config.yaml
intermediate_size: 704
bias: "none"
max_grad_norm: 1.0
schedule: "wsd"
Each number is 128 + 24 x the weight over its row's rms, rounded and kept within 0 to 255. Layers, rows and columns count from 0. The size above them is the row's rms in percent of the matrix's.

# layer 4 MLP gate, 704x256, rms 0.0578, rows 452-486, columns 0-63
size [104  93 100  98 106  97  91 102 102  92 102 110  93 104  95 102  97  97 103  96 101 108  97 105 100 100  99  99 104  95  98 103  98 119  99]
[[181 185 154 122 129  92 133 121 116 123 178 108  75 159 124 151 101 138 128 165 116 102 124 120 118 127 155 184  81 171 143 142 146 126 123 101 103  96 141 125 145 135 112 116 125 191  79 124 128 112 129 100  86 143 136 160 153 123  84 123 122 143 154 126]
 [119 109 127 115 151 117 110 123 124 105 105  85 120 132  97 116 124 146 117  69 131  84 113 128 187 127 156  92 115 125 129 131 173 107 131  81 138 101 114 104 143 122 134 152 114 112 149 164 132  98 127 138 160 105 174 141 151 147 144 144 203 135  77 141]
 [144 158 108 120 161 114  93 157 112  91 140  99 119 100 144 137 178 106 106 121  93 107 163  95 143 155 134 151 157 129 114 106  80  76 116 118  87 122 142 188 145 112 150 132 107 139  88 165  80 108 109 142 118 127 105 110  97 133 153 120 129 138 153 132]
 [137 119 131 154 138 134 140 137 136 110 151 134 150 103 138 151 106  98 136 111 114 149 149 141  88 148 171 110 135 122 145 135 138 109 106  97  83 140 118 110 108 157 150 134 139 149  94 109 136 181  95  87 160  89 159 113 115 193 138 138  97 109 145 148]
 [123  70  98 157 133 121 130 133 102 105 114 134 145 117 139 128 134 142 118 119 111 109 138 107 181 157 161 114 133 117  67 180 144 167  99 157 136  79 151 132 172 125 108 119 107 127  81 162 135  90 139 130 136  98 130 114 144 149 131 118  95 123 154  99]
 [178 170 114 140 127  98 118 122 111 126 138  89 111  99 175  92  92  97 118 183 133 149 160 152 116 124 102 171 118 124 139 149  97  81 162 122 104 122 132 139 113  92 126 127 185 140 154 123  81 183 149  95  98 109 138 164 110 108 140 133 175  97 125 153]
 [141 139 101 177 150 148 103 125 148 178 148 114 116 184 107 129 131 177 111 147 164 133 152 175 133 127 191 119 131  94  70  98 117 124 101  98 131  64 168 117 134 156  94  88 133 149 108 142 148 103 144 150  99 100 148 117 141 151 133 124 108 131 151 154]
 [114 161 146 130 122 119  84 132 102 183 189 117 128 131 162 116 104 159 120 146 146 155 109 113 160 148 131 110 144 157 136 150 141 175 118 111 124 143 101 141 148 142 116 121 141 111 107 111 118 169 120 137 121 148 134  88 112 134 132 102 150  94 129  92]
 [130 170 111 158 154  72 107 135 144 157  99 134 135  91 160 143 140 162 124  91 103 147 124 148 117 170 183 130 125 131 107 140 168 101 143 127 126 129  64 133 117 144 146 141 131 139 130 123 131 155 126 138 123 147 122 102 105  96 103 146 136 122 150 143]
 [102 127 107 130 128 110 140 154 108  92 123 135 126 175 153  86 128 125 143 144 139 140 152 131 142 127 125 116 126 143 179  92 117  85 118 115 103 107  83 100  75 136 105 121 112 125 131 157 120 124 118 130 130 125  84 178 132  71  83 130 169 126 122 115]
 [188 163 124 159 149 106 136 106 120 130 126 164  97 137 109 108 172 117 112 113 179 128 137 178 145 143 130 108 140 105  66  60 128 138 120 102 127  85 148 151 119 125 133 143 164 118  88 153 125 126 161 152 131 127 129 123 131 102 126 155 122 114 138 154]
 [ 95 128 120 108  62 129 100 110 141 132 132 134 137 183  99 127 150 151 108  91 177  97 130 150 116 134 137 118 114  92 109  95 115 135 112 113  65 106 133 129 143 103 101 115  80 138 100 134 134  80 118 146 156 162 136 122 127 155 137 102 107 114 149 141]
 [108 160 102 135  89 117 157 123 131 182  89 122 155 146 119 132 122 147 124 162 140 141 137 144 129 147 168 112 108 120  92  89 114 110 115 138 127 113  88 172 173  80 113 103 128 153 134 137 136 137 106 185 108 103 134 144 107 132 135 146 124 163  64 128]
 [ 97 128 151 114 116  81 159 105 113 169 123 149 128 145 142  97 114 150 142 119 137  96 127 121 161 168 148 135 141 136  85 121 102 128 125 121 178 131 132 139 133 140 112 158 130 156 110 101 102  82 141 134 172 119 172 115 100 100 154  95 146 128 120 124]
 [151 125 138 109  99 148 135 131 129 142  88 155 119 132 142 101 149 157 123 122 165 132 191 149 113 149 113 124 160 165  60 132 131 111 101  98 117 150 150 129 139  98 107 116 115  93 104 154 181 141 152 122 136 147  87 125 134 130 124 108 115 128  78 169]
 [144 170 148 138 147 106 132 170 118 141  98  95 127 132 164 117 102 126 147 133 139 103 160 116 159 106 154  88 122 110 127  99 125 100 175  91 149 107 118 151 149 101 140 137 148 155 105  92 160 160 102 139 115 133 138 132 142 114 121 101  96 122 104 152]
 [100  89 151 121 126 129 141 123 108 169  84 158  93 148 138 158 120 112 113  91 110 120 161 113 110 175 127 148 137 136  85 142 118 124 119  79  91 117 168 182  94 161 113 138 102 154  98 115 139 190 142 134  68 119 125 153  90 168  87 102 155 123 146 147]
 [162 107 104 108 139 151 143 100 114 109 132 116 123 186  97 146  92  97 158 139 108 143 127  96 142 101 105 116 159 135 124 149 114 112 121 136 140 155 151 147 114 127 106 153 146 163 123 121 113 129 131 102 127 123 142 130 109 127 186 118 119  79 101 152]
 [ 92  80 134 141 101 117 114 124 142 143 130 103 142 180 112 136 160 129 125 129 147 159 160 120  81 108 112 117 143 130 132 143 135 129 128 169 117 128 151 125 154 115 128 141 129 148 102 104 118 107 166 142 127 128 177  73 113 125 106 122 125 130 126 122]
 [ 93 169 112  95 131 152  97 104 161 123  96 133 160 160 129 119 105 151 128 122 117 135 137 140 152 138 126  95 133  84 143 150 119  98 115 131  87 205 142  95 175 118 105 111 102 153 114  89  86 157 122 134  82 115 145 109 125 140 150 143 159 150 104 135]
 [ 87 156 153 162 111  90  83 149  63 165 142 150 120 157 117 157 124  96 124 122 115 110 128 143 154 128 119 150 122 129  97 168 167 105 158  87 139 148 130 114 175 119 151 157 151 126 131 107 109 136 156 118 128 117 173 160  92 166 130 174 120  95 132 144]
 [136 142 142 110 148 133 149 154 147  94 125  99 112 121 151 134 158 110 123 103 153 142 137 128 153 165 142  85 118 137 126  96 106 166  82 173 117 146 136 163 142  77 103 172 118 183 129 133 101 126  84 155 122 142 151 141 148 114 142 133 182 141 162 139]
 [138 112 111  98 119 130 166 135 139 170 106 141 132 148 143 181 164 158 135 121 142 110 119 135 154 129 139 183 122 151 152 134 186  70 101 111 154 120 175 174 146 122 127 125 155 142 129 184 141 140 107 115  83 109 126  91 108 117  94 146 132 113 127 141]
 [114 105 144 139 139 106  85  95 168 139  92 123 127 124 155 180 114 140 127 137 166 115 100 175 148 164 153 101 119 178 131 100 150  88 132 125 129 107 110 117 178 121 133 132 139 129 124 162 137 123 155 141 105 122 184 136 142 122 153 139 135  94  62 139]
 [133 160 105 183 128 139 118 142 183  85 125 156 109 128 144 151 129 167 119 135 150 136 160 142 119 134 144  95  92 150  98 126 141 126 148 103 104 133 118 101 122 183 121 128 171 134 153 117 137 118  98 157 144 100 145  62 115 123 173 124 128 149 149 168]
 [127 130 118 146 170 122 108 127 108 160 133 103  87 127 167 187 100  97 156 145 159 122 132 117 100 120 115 126 150  90 164 131 170  80 102 118 102 130 117 175  97 147 115 163 119 130 119 133 122 158 120  95 130 107 111  74 138 145 133 120 104 119 112 141]
 [ 81 101  82 148 122 100 161 164 127 119 173 122 124 124 171 146 144  72 147 115 117 136 142 147 112 160 141 107 150 124 175 139 124 128  63 149  72 139 121 150 117 141 150 178 128 128 102  78  83 171 142 120 146 145 119 120 121 129 107 118 199 130 138 167]
 [ 87 197 135 123 127 115 174 201 147 141 117  94 136 172 153 117 134 125 147 109 115 157 149 109 127 120 149  76 137 135  87 126  93 108 125 143  96 113 169 172 116 150 122 111 117 125 114 117 126 149 172 138  98 143 105 109 107  98 111 123  98 109 152  77]
 [ 89 156 118 144 133 149 113 152  77 132 125 115 127 147 140 120 161 124  98 108 150 162 106 140 110 173 123 120 179 130 158 188 132  71 114 137 148 111 111 112 141 121 141 135 145 105 126 105 104 100 117 145 162 103 145 161 137 133 121 132 107 136 105 140]
 [110 160 163 134 173 167 153 134 164 126 136 118 134  91 108 114 129 131  94 127 133 161 167 135 118 183 136 149 148 120 148 137 113 103 137 120 133 131 154 120 121 129 143 140 157 131  96 123 131 105  98 166 150 147 176  66 122 144 134 108 154 130  98 127]
 [134 117 105 148 150 140 156 127 144 160 136 136 155  99 153 140 136 135 127 138 130 154 108 112 116 134 119 122 108 163 152 131 155  92 105 123 150 149 159 152 120 109 107 150 155 155 115 105 118  89 124 121 135 129 109 116 105 124 116 126 100 115 147  89]
 [134 123 159 101  88 128 168 131 119 145 128 149 118 160 139 160 135 130  83 102 184 148 109 153 127 136 143 119 131 137 159 102 149  97  97  96 140 103  96 147 131 109 122 157  75 150 132  94 104 100 130 100 106 125 109 158 137 114 122 180 130  78 157 152]
 [129  72 117  79 135 105 128 138 143 118 116 148  82 135 138 143 127 119  89 116 182 129 152 139 156 165 120 101 121 133  99 114 133 160 101 122 105  95 148 169 113 106 153 116 137  95 126 164 145 130 131 115  93 120 102  97 127 130 109 104  99  85 117 150]
 [160 137 131  98 127 125  99 171 129 131 172 104 137 118  93 142 106 119 140 173  98 124 138 110 174 142 151 100 107 123 119 132 117 152 126 112 124  77 158 119 122  99 148 113 135  93  84 123 115  90 102 141 149 130 158 158  91 136 166 162 151  80  96 142]
 [152 133 119 152 112 143 125 116 165 126  89 109  83  67 132 173 117 117 157 130 112 128 138 160 120 134 128 139  91  92 139 119 169 109 132  97  92 147 127 148 133 130 125  98 160 127 128 140  83 120 148 158  63  90 119 110 137 153 115 157  89 151 176 127]]
# layer 4 MLP up, 704x256, rms 0.0551, rows 452-486, columns 0-63
size [106  94 103 100  99  99  92 100 104  93 102 106  85  99  98 103  95 101 103 100 103 100  93 104 105  99  96  99 105  98  93 104  94 111 100]
[[131  99 141 145  97  88  99 121 155 122 160 162 115  68 127 103 126 102 151 107 129 104 123 137 116 129 143 146  82  58 111  62 117 106 148 140 117 145 148 156 137 129 162 151 181 146  86 117 127 112 169 130 125 136 170 135 143 122 132 113 143 114 133 124]
 [111 152 108 152 144 114 153  90 141 114 135 151 132 159 140 117  97 115  97 136  92 119 127 174 111 120 112 156 118 143 138  79 141 129 114 123 151 111 121 144 146 182 118 154 118 117 129 104 119 154 134 120 168 173 114  95 102  93 141 150 138 151 135 109]
 [125 107 114 150 124 125  84 132 110 132 114 135 125 157 165 106 143 101 148 154 124 135 124 118 133 139 153 141 106 124 100 130 112 147 131 112 124 160 115 155 109 122 179  60 138 152 112 149 125 143 146 164 142 158 166 167 124 150 130  62 128 120  95 145]
 [145 128 168 135 186 130 117 170 141  87 146 120 143  82 152 134 105 114  95 134 148 111 140 162 130 146 171 151 159 136 159 114 192  47 102  73 143  73 145 133 130 114 117 129 105 120 131 123 164 167 108 124 163 134 145 140 118 117  83 113 135 116 116 128]
 [105 138 120 123 159 149 102 113 107 124 148 113 138 104 120 105 141 160  97 148  75 114 130 113 125 141 109 103 116 132 187 136  87 129 154  89 120 183 127 136  95 130  75 144 103 108 126 131 144 175 131 145 149 118 129 105 121  90 137 137 107 185 129 159]
 [135 116 119 150 100 144 143 116 103 135 121 111 154  90 154 201 118 137 128 155 105 110 137 125 107 136 120  85 149 118 166 149 135 144 120 100 123 118 128 136 132 128  93 107 123 102 109 118 121 138 120 144 125 146 132 108  94 118 106 150 120 138 118 119]
 [139 159 130 121 120  95 140 114 144 147 148 123 165 110 103 174 165 123 113 197 135 142 140 137 137 127 126 196 116 160 159 129 102 130 142 103 116 156 125 167 152  96 124 156 131 128 103 124  81 142  84 125  96 176 139 109  99 148 107 100 126 142 101 131]
 [110 135 123 159 152 143 124 134 123 129 103 138 107 117 137 103 121 118 129  56 118 107 123 114 147 134 124  91 119 178  78 172 141 156 148  93 149 112 172 125  97 123 127 129 119 142 163 110  97 118 132 128 146 134  85 191 117 125 142 101 107 155 158 129]
 [142 150 114 155 115 132 119 156 139 107 138 107 159 108 132 173 183 101 142 177 131 124 116 136 123 107 142 105 148  75 117 131 115  84 129 140 127 142 120  97 124 108 131  90 155 123 117 112 139 128 126 121 181  98 145 142 158 171  86 159 168 139 101 119]
 [121 167  68 139 129 153 116 149 132 131 158  97 142 126 106 147 119 137 111 113 136  98 144 152 132 116 125 150 152 137 101 140 119 121 126 124 147 159 156  91 121  93  99 152 124 124 120 119 146 117 112 113 112 142  96 117 128 160 159 115  99 112 140 153]
 [145 165 154 168 140 143 128  95 119 117 149  95 112  92 106 152 129 154 137 120 107  94 125 143 109 141 138 116 147 136 160 124  91  73 142 106 147  96 129  98 155 113 144 193 105 133 120 132 156 114 106 147 173 130  79 106 143 140 116 143 165  83 146 120]
 [109 118 136 146 136 128  74  73 116 135 115 105 133 101 128  93 123 124 126 137 122 124 184 121  92 114 144 135  94 152 147 107 158 101 162  94 120  86 131 113 127 143 131 116 149 155 106 128 137  89 135 118 104 125 134  79  81 144 109 142 129 127 121 155]
 [141 165 104 102 103 161 100  92 138 140 140 143 172 114 110 133 123 130 125 136 156 177 101 124 151 125 131 157  83 114  95 126  79  82 161 140 141 100  99 144 159 126 115 120 127 127 173 123 149 118 126 130 115  91 100 139 113 102 115 162 142 162  75  88]
 [ 97 119 143 165 112 113 125 132 110 133  90 127 126 156 126  79 104 140 167  92 152 152 134 152 127 156 123 109  78 148 120 116 102 119 112  97 153  82 159 121 127 172 112 118 123 139 154 120 153 100 155 128 101 106 103 108 133 109 168  92 124 123 154 107]
 [ 64 120 105 123 102  99 133 145  84 105 134 119 108 157 148 165 117 138 117  83 113 126 138 112 141 137 150  88 172 132 124 118 137 121 166 100 169 134 144 140 119 164 138 103 149 159 137 157 104 145 133 169 108 107 144 125 146 158 119 124 120 129 117  89]
 [135 126 110 114 159 137 112 120 115  90 127 145 117  85 156 117  81 128 138 134  83 133  91 116 153 107 118 116 110 169 132 151 156  90 143 156 141 104 139 146  85 149 122 107 147 119  92 131 119 140 108 140 129 108 136 104 138 117  85 121 150 113  76 127]
 [120 127  98 129 123 115 124 119  83  95 137  85 137 120 160 120 110 163 130 133 164 139 133 148 192 109 173  98 169 151 160 132 154 108 100  99 105 136  88  96 166 110 134 125 173 136 144 108 124  89 122 113 138 143 137 149 143 126 161 147 125 114 107 107]
 [107 131 124  97 103 179 171 106 122 107 150  85 121 144 129 110  97 125 112 121 103 124 131 140 119 150 122 125 136 107 147  96 139 175  86 133 192 142 112 121 139 127 147 109  95  95 119 135 106 147 106 156 128 157 141  92 144 116 110  96 137  84 158  97]
 [140 151 168 104 109 120 140 132 138 131 113 157 155  67 134  94 127 127 115 165 136  99 157 150 127 116 128 150 121 151 176 110 128 154 126 118 166 128 128 153 126  98 146 178 137 176 132 122 145 126 123 115 137 180 124 117 123 119 164 143 194 156 140 154]
 [126 168 120  95 140 117 141 150 155 113 116 131 131 112 109 122 125 119 140 168 109 131 112 112 135 135 135 194 137 163 179 148 130 114 194 120 109 148 104 139 106 106  92 147 125  96 107 147 187 100  91 124 142 153 135 103 153 134 129 134 123 128 108 134]
 [179 109 115 110 183 142 126 136 175 117 127 117 122 104 175 103 139 137 120 161 105  97 147 153 126 151 137 113 143 140 121 157 143  93 137 125 151  80 172 104  81 154 122 149 120 147 104 157 145 124 130  93 117 128 123 102 125  85 110 120 173 181 135 117]
 [119 146 126 107 107 131 128 147 131 124 126 145 136 185 134 132 119 129 123 112 130 129 138 140 111  94  99 151 137  95 123 146 141 113 149 119 120 124 111 155 104 169 118 102 145 100 135 137 141 153  98 139 177  94  99 149 101 155 124 122 111 109 100 114]
 [135 105 140 125 180 154 159 117 104 145 102 169 107 134 151 157 126 127 121 149 124 116 115  96 130 107 104 152 129 160 172 130 143  91 132 123 141 130 120 126 121 135 110 109  99 151 133 154 115 147 106  83 121  79 159 102 150 167  90  96 126 149 170 103]
 [ 96 133 141 136 150 101  91 110 141 137 120 186 158 130  83 165 111 103 134 118 167 132 131 172 109 125 159 131 114 175 136 105 122 115 147 116 130 128 105 112 144 127 169 111 159 108 132 137 113 136 143 137 127 122 143 124 109 171 119 144 126 118 100 141]
 [ 98 147 135  85 133 115 120 127 108 109 141 141 120 131 136 134 144  66 158 154 139 153  74 121 125 162 105 112 128 133 134 177 146 154 114 126 135 163 162 121  75 109 111 152 152 139 150  90 131 156 110 116 109  98 112  95 136 158  89 151 146 129 122 122]
 [121 124 127 114 147 107 103 109 150 118 128 142 126  75 156 131 122 132 184  98 155 162 106 170 127 122 139 118 139 114 108 129 142 101 131 140 111 127 171 127 143 122 146 151 149 117 141 105 152 134 132 127 109 127 140 124 144 124  92 146 149 108 138 132]
 [129 129 107 122 138 109 159 100 141 103 135 135 109 124 139 151 149  74 125 117 170 167 112 119 113 152 110 136 120  95 145 111  78 122  76 200 123 154  94 147 147 174 157 189 143 107 117 138 108 156 135 128 159 178 105 146 135 120 115 120 159 146 144 111]
 [121 113  88 130 128 125 127 118 155  95 109 121  88 150 117 146 110 125 109 136 167 100 162 158 119 150 131 180 173 123 160 150 106 111 103 158 126 137 129 100 180 141 115 174 133 138 119 147 139 133 120 114 102 135 118 139 163 121 116 150 145 153 109 124]
 [109  78 125 161 134 136 118  87 110 146 148 157 122 141 131 126 126 134 101  82  94 113  92 102 110 117 120 144 129  78 167  86 145 132 102  89 117 155 101  89 137 132 113 136 106 147 104 107 134  89  82 118 170  81 113 129 101 136 125 160 160  95 125  59]
 [104 143 155 108 124 114 147 141 173  96  91 155 156 154 114  94 138 121 119 149 114 106 118 135  98  88  73 115 153 137 128 175  77 111 132 168 164 106 159 114  96 134 125 123 152 154 138 102 161 103 145 107 101 122 102 130 171 108 163 156 131 162 109 122]
 [ 99 105 163 138 102  96 117 128 139  94 169 114 141 140 153 140 166 146 144 121 115 102 145 183 111 165 154 101 107  71 167 111 139 129 109 116 108 115 133 125 126 116 107 115 103  90 106 152 121 151 117 121 115 149 149 122 136 127 136 137 145 110  92 154]
 [123 143 142 129 186 138 155 110 101 106 115  99 103 165 120 144 120 117 131 108 144 122 138 144 122 122 126 146 109 154  96 122 126 160 162  95 149 138 147  96 131 128 153 119 127 147 157 134 117 112 134 121 152 150 163 121 177  90 151 151 131 115 117  92]
 [119 178 159 142  88 116 155 120 103 151 128 101 112 127 126 125 147 141 154 151 142 128 123 127 106 155 163 128 150 121 159 165 126 128 164  91 157  97 121 116 163 150 114 130 123 159 108 117  96 139 116 193 136 106 122 152 157 127 171 117 113 148 130  99]
 [111 180 126 116 149 136 118 133 160 115 162 157 134  94 100 129  98  79 135 144 108 138 147 150  93 193 145 164  99 137 123 101  82 195 121  49  92 159 144 148 150 145 136 106 122 152 164 159 149 126 145  99 135 125 162  97 146 131 143 132 177 140 142 118]
 [144 106 164  97 138 120 138 108 139 104 145 144 116 135 171 155 120 127 102 137  87  96  71 117  99 130 126 149  83 137 160 147 128 128 114 149 155 145 109 150 115 138 133 114 118 145 112 134 123 131 161 130 149 132 139 152 113 186 102 116 153 109 120  84]]
# layer 4 MLP down (transposed), 704x256, rms 0.051, rows 452-486, columns 0-63
size [107  91 101 102  96 100  92 102 101  93 102 106  90 101  97 104  95 100 103  97 104 102  92 101 105  98 102  98 105  98  94 105  95 118 100]
[[141 188 206 132 117 138 126 157 154 116 143 148 146 164 126 155 114 154 119  93 105 128 109 101 137 142 141  83 105 113 124 135 154 177 154 153 146 128 133 147  96 120 158 157 172  82  93 104  87 101 130 107 121 118 146 101 119 144 132 167 137 131 152 150]
 [140 166 123 161  76 124 169 170 114 110 126 155 161 120 131  99 174 110 138 116 104 141 116 144 187 137 115 141  69 140  92 162 109 143 149 119  88 152  89 185 161 118 126 131 158 153 103 145 124 176 119 148 142 122 142 133  98 151 113 136 165 180 123 136]
 [139 125 110 145 132 153 118  98 153 132  73 143 107 136 136 108 126 137 142 121 131 174 146 134 116 123 140 104 115 141 126 156 137 124  98 122 117 171 124 165 122 174 176  92 145 190 142 136 179 121 167 101 132 119 171 162 109 131 133 128 101 110 135  95]
 [133 141 137 155 150 134  94 119 134 103 155 123 156 119 159 134  81 177 168 128 145 143 128 140  95 117 118 159  98 116 110 125 107 129 163 133 139 159 147 148 101 142 114 128 165 111 110 118 105  89 173  96 107 111 145 157 150 136 131 129 132 122 148 123]
 [118  79 149 117  72 108 134 143 110 112  88 158 115 144 134 127 141 151 183 146 119 110  84 109 139 109  76 140 157 151 126 137 145 142 123 136  92 114 146 152 134 127  87 128 132 129 118  97 161 154 146 137 150 115 145 116  99 131 153 112 142 113 110 142]
 [111 105  93 161 120 172 111  99 128 178  95 147  65 133 117 119 153 102 137 134 122 105 129 114  99  96  96 125 156 194 165 164  94 197 151  83 110 127 134 136 167 127 131 154 135 154 153 124 140 150 145 119 132 111 129 179 107 124  87 138  98  91 112 117]
 [143 109  91 118 127 114 110 129 161 174 190 147  87 150  78 127 115 144  90 141 149 148  98 113 138 117 143 153 147 106 123 146 141 147 175 115 154 125 117 141 130 103 119 175 137  96 133  89 154 117 114 140 134 150 112 125 126 183 141 141 115 144 138 169]
 [120 112 173 120 164 105  86 125 160 147 109 139  94 102 180 162 127 144 105 127 109 148 124 134 141 147  97 124 167 108 112 126  99  97 105 115 161  87 108 128 109 138 146 133 141 153 134 114  85 101 158 142 145 134 194 125 130  82 129 164 112 126 154  78]
 [ 93 123 128 123 169 131 130 123 125 108 102 108 144 160 140 123 142 132 179 101 114 129 116  83 143  87 118 120 133 144  65 123 116 149 159 158 133 145 145 115 107 150 145  96 145  90 141  92 117  78 116 129 114 115  93 154  85 105 155 109 155 137 173 152]
 [127 186 206 142  92 116 176 162 144 148 116 120 158  79  92 147 162 149 153 114 102 132 108 138 129 136 168 102 116 126 123  92 167 165 124 162 139 112 149 158 174 128 122 146 132 124 124 125 101 133 102 130 136  96 171 113 136 129 128 145 108 108  93 152]
 [143 160  92 121 141 119 118 151 143 101 117 128 132 131  77 131  89 139 109 130 141 137 134 126 169 165 109 112 120  94 101 131 144 155 139 143 136 180 122 151 137  76 120 151 151 134 127 120 159 103 147 126 112 171 170 106 133 115 114 198 134 147 111 151]
 [135 122 165 100 105 129 156 162 129 144 146 138 146 168 153 121 125 159 179 182 151  76 100 132 167 158  79 113 107 145 138 151 122 151 157 122 121 156  96 171 162 120 116 149 140 139 120 153 144 126 161 155 118 140 107 148 160 141 124 124 129 106 132 131]
 [139 123 145 115  96 150 113 151 127 126 151 114 146 132  96  75 115 141 148  87 133 135 141 118 133 110 170 170  80 139 167 119 146 114 133  95 109 137 110 156 183 131  78  93  99  99 158 132 139 120 151 115 131 130 108 142 116 133 102 104 151  69 118  63]
 [126 112 146 157  83 111 128 107 134 140 144 166 102 114 154 141 101 135 117  79 123 108 125 159 175 114 115 131 138 137 145 132 115 136 175 123 143 131 140 138 169 145 130  95 140 139 120 126 149 126  95 150 141 136 117 163 123 100 116 135 106 108 115 103]
 [158 121 160 154 132 144 131  96  94 149 151 170 140 108 118 130 136 123 137  78 121 118 133 146 108 139 138 145 183 178 119 125 158 104 122 161 121 110 180 110 174 153 146  96 157 160 139 185 151 133 144 118 144 155 119 153 157 110 117 125 169 153 128 101]
 [143 124 128 142 146 102 141 125 120 131 156 121 114  88  81 144 124 140 164 122 108 148 149 130 161 105 169 109 143 122  64 128 139 157 154 139 134 124 139 106 147 102 124 119 119  81 109 192 138  98 107 135 126 155 131 128 140 114  95  94  90 123 158  86]
 [110 144 126 154 140 112 143  71 109 137 112  94  96 157 148 151 150 170 123 102 121 131 166 122 155 115 163 120 176 146 115 130 130 139  97 136 118  99 151 142 134 130 129 122 104  80 106  75 109 137 133 128 158 135 138 133 179 165 123 155 108 121 125 146]
 [143 103  76 141 120 106 115 121 111 120 160 149  95 146 117 142 142 114 130 124 158 138  66 124 111 144  59 113 117 134  99 121 116 104 130 145 161 114 161 144 114 119 119 132 151 118 110 123 139 121  89  66 106 154 132 157 131 114 116  93 182 115 149  99]
 [ 98 144 172 132  84 141 120 110 152 119  79 137 142 107 127 115 118 121 162 125 170 120 114  91 117 151 149  92 136 113 133  99 143  86  89 143  94 123 138 136 149 123 114 151 109 139  98 124 134 158  64 168 136 146 134 153 113 155  86 131 116  91 125  93]
 [104 105 105  98 139 157 154 167  84 141 149 108 147 132 104 145 121 170  94 155 146 129  93 116 155 151 211  75 121 162 112 140 115 181 186 104 146  89 104 104 143  79 110 118 105 150 100 114  99 121 123 158 143 118  82 129 140 105 104 141 126 103 118 164]
 [117 119 149 185 109 134 132 133 134 188 129 136 175 130 113 128 175  66 127 136 134 120 153 128 134 152 206 141 125 154 144 143 116 147 125 106 132 139 126 147 148 141 159 137  76  96 150 119 148 126 123 138 126 142 177 155  86 139 109 169 137 121 118 111]
 [145 153 121 138  74  89  97 175 105  94 119 106 126 147 107 161 133 135 129 123  98 167 151 184 159 101 173 154 167 132 128  90 127 105 109 182 134 156 162 154  78 125  91 133 149 124 120 107 136 128 133 102 118 124 152 124 105  45 140 114 128 136 135 126]
 [148 125  78 143 179 153 126 120 115 143 106 111 109 144 128 136 115 121  65 163  82  81 120  92 129 114 114  93 102 109 133 140 115 104 148 161 148 120  85  95  93 130 131 142  99  94 153 110 127  90 126 114 133 129 118 148 133 115 139 106  84 118 131 123]
 [107 152 109 125 120 115  94 126 155 134  98 144 151 171  98  98 133 137 139 133 104 127 142 139 121 137  94 111 149 149 135 152 109 111 102 124 164 152 157 134  99 127 108 132 112 131 146 134 111  73 182 140 142 160 111 141  95 107 126  88 122 133 116 102]
 [121 136  87 155 147 103  96 155 142 112 109 117 100 113 118 155 110 166 136  93 144 138 126 171 138 105 214 106 148 113 105 138 123 144 144 132 109 101 177  72 130 143 143 119  95 127 127 115 146 103 135 151 134 121 119 146 127 145 144 151  95 124 128 118]
 [130  98 183 114 140 128 181 146 150 127  81 111 126 126 151 143 101 139 131 137 149 147  84 134 138 172  87 143 150  92 152 143 148 184 154 134 146 138 140 144 184 139 118 126 157 146 140 135 119 154 102 142 115 147 140 101 118 145  80 148 123  94 157 126]
 [ 77 150 117 115 101 134 129  98 157 129  87 126 106 172 132 119 129  63 134  95 165 110 116 138 156 123 147 131  91 124 120 103 121 139 160 120 151 101 109 168 166 164 167 132  89 115 140 122 135 100 166 151 134 104 127 108 145 125 101  71  81 144 149 147]
 [115 105  96 136  79  80 111 132  85 130 123 104 135 114 111 110 114 145 121 123 120 142 174 118 108 100 141 150 132 135 127 190 144 175  98 174 106 148 160 135 150 133 151 109 144 128 136  95 146 138 179 134 144 143  97 150  70 123  95 144 151 138 121 128]
 [140 136 171 107 166 170 186 143  98 118 141 112 115 107 137 141 121 140 158 102 135 117 117 109  93  99 143 127 194 144  91 119 120 120 112 130 138 183 129  94 134 162 138 106 126  98 162 157  72 133 125 125 122 133 142 108 112  87  86 152 125 157 126 132]
 [131  92 140 130 134 130 151 116 146 154 135  88 123 128 110 139 102 127 139 130 114  84 188 168 199 128 112 116 145  96  76 137 119 152 124 153 149 106 170 182  98 138 177 168 140  96 102 140 146 156 146 153  83  92 105 176 133 104 123 148 121 116 140 188]
 [160 138 133 117 155 150 132 106 125 130 149 139 142 108  92 134 174 114 143 122 114 172 112 121  80 155 111 106  90 143 186 152 136 102 112 157 120 149 136 115  86  85 124 167 160 108 114 144 132 126  91 130 107 125 125 109 119 135 108 110 121 156 101 123]
 [153 107 138 120 155 115 157 148 181 121 111 119 134 182 102 129  81 140 142 161 118  98 138 114 119  91 136 103 147 133 133 135 141 142 146 120 121 143 114  70 133 155 150  96 163 157 129 108 134 100 121 185 125 103 149 124 123 164 143 120 134 126 152 105]
 [134 139 125 117 137 108 165  84 150 130 101 128 102 130  94 123 144 117 136 107 118 115 140 133 117 149 119  76 134 132 116 145 174  95  99  87 127  69 170 111 128 127 159 140  90 129 136 166  98 153 110 147 143 129 125 120 163 137 187 116 106 109 121 116]
 [103  99 108 141 165 162 110 139 129 110 137 110 124 149 106 123 139 183  91 151 113 113 143 109 138 104 119 115 146 101 102 125 149 124 153 137 125 145 136 103  85 107  83 140 139 144 128 104 143 118 144  90 141 163 107  77 119 110 133 143 137 150 142 127]
 [150 142 121 133 187 126 114 117 136 146 107 154 115 159  70 129 103 137 126 107  90 145  94 138 138 104  86  93 120 167 161 140 112 141 129 153  94 133 126 104  94 142 176 117  81 129 127 138  94 186 109  92 174 122  96 123 116  80  92 148 111 141 162 102]]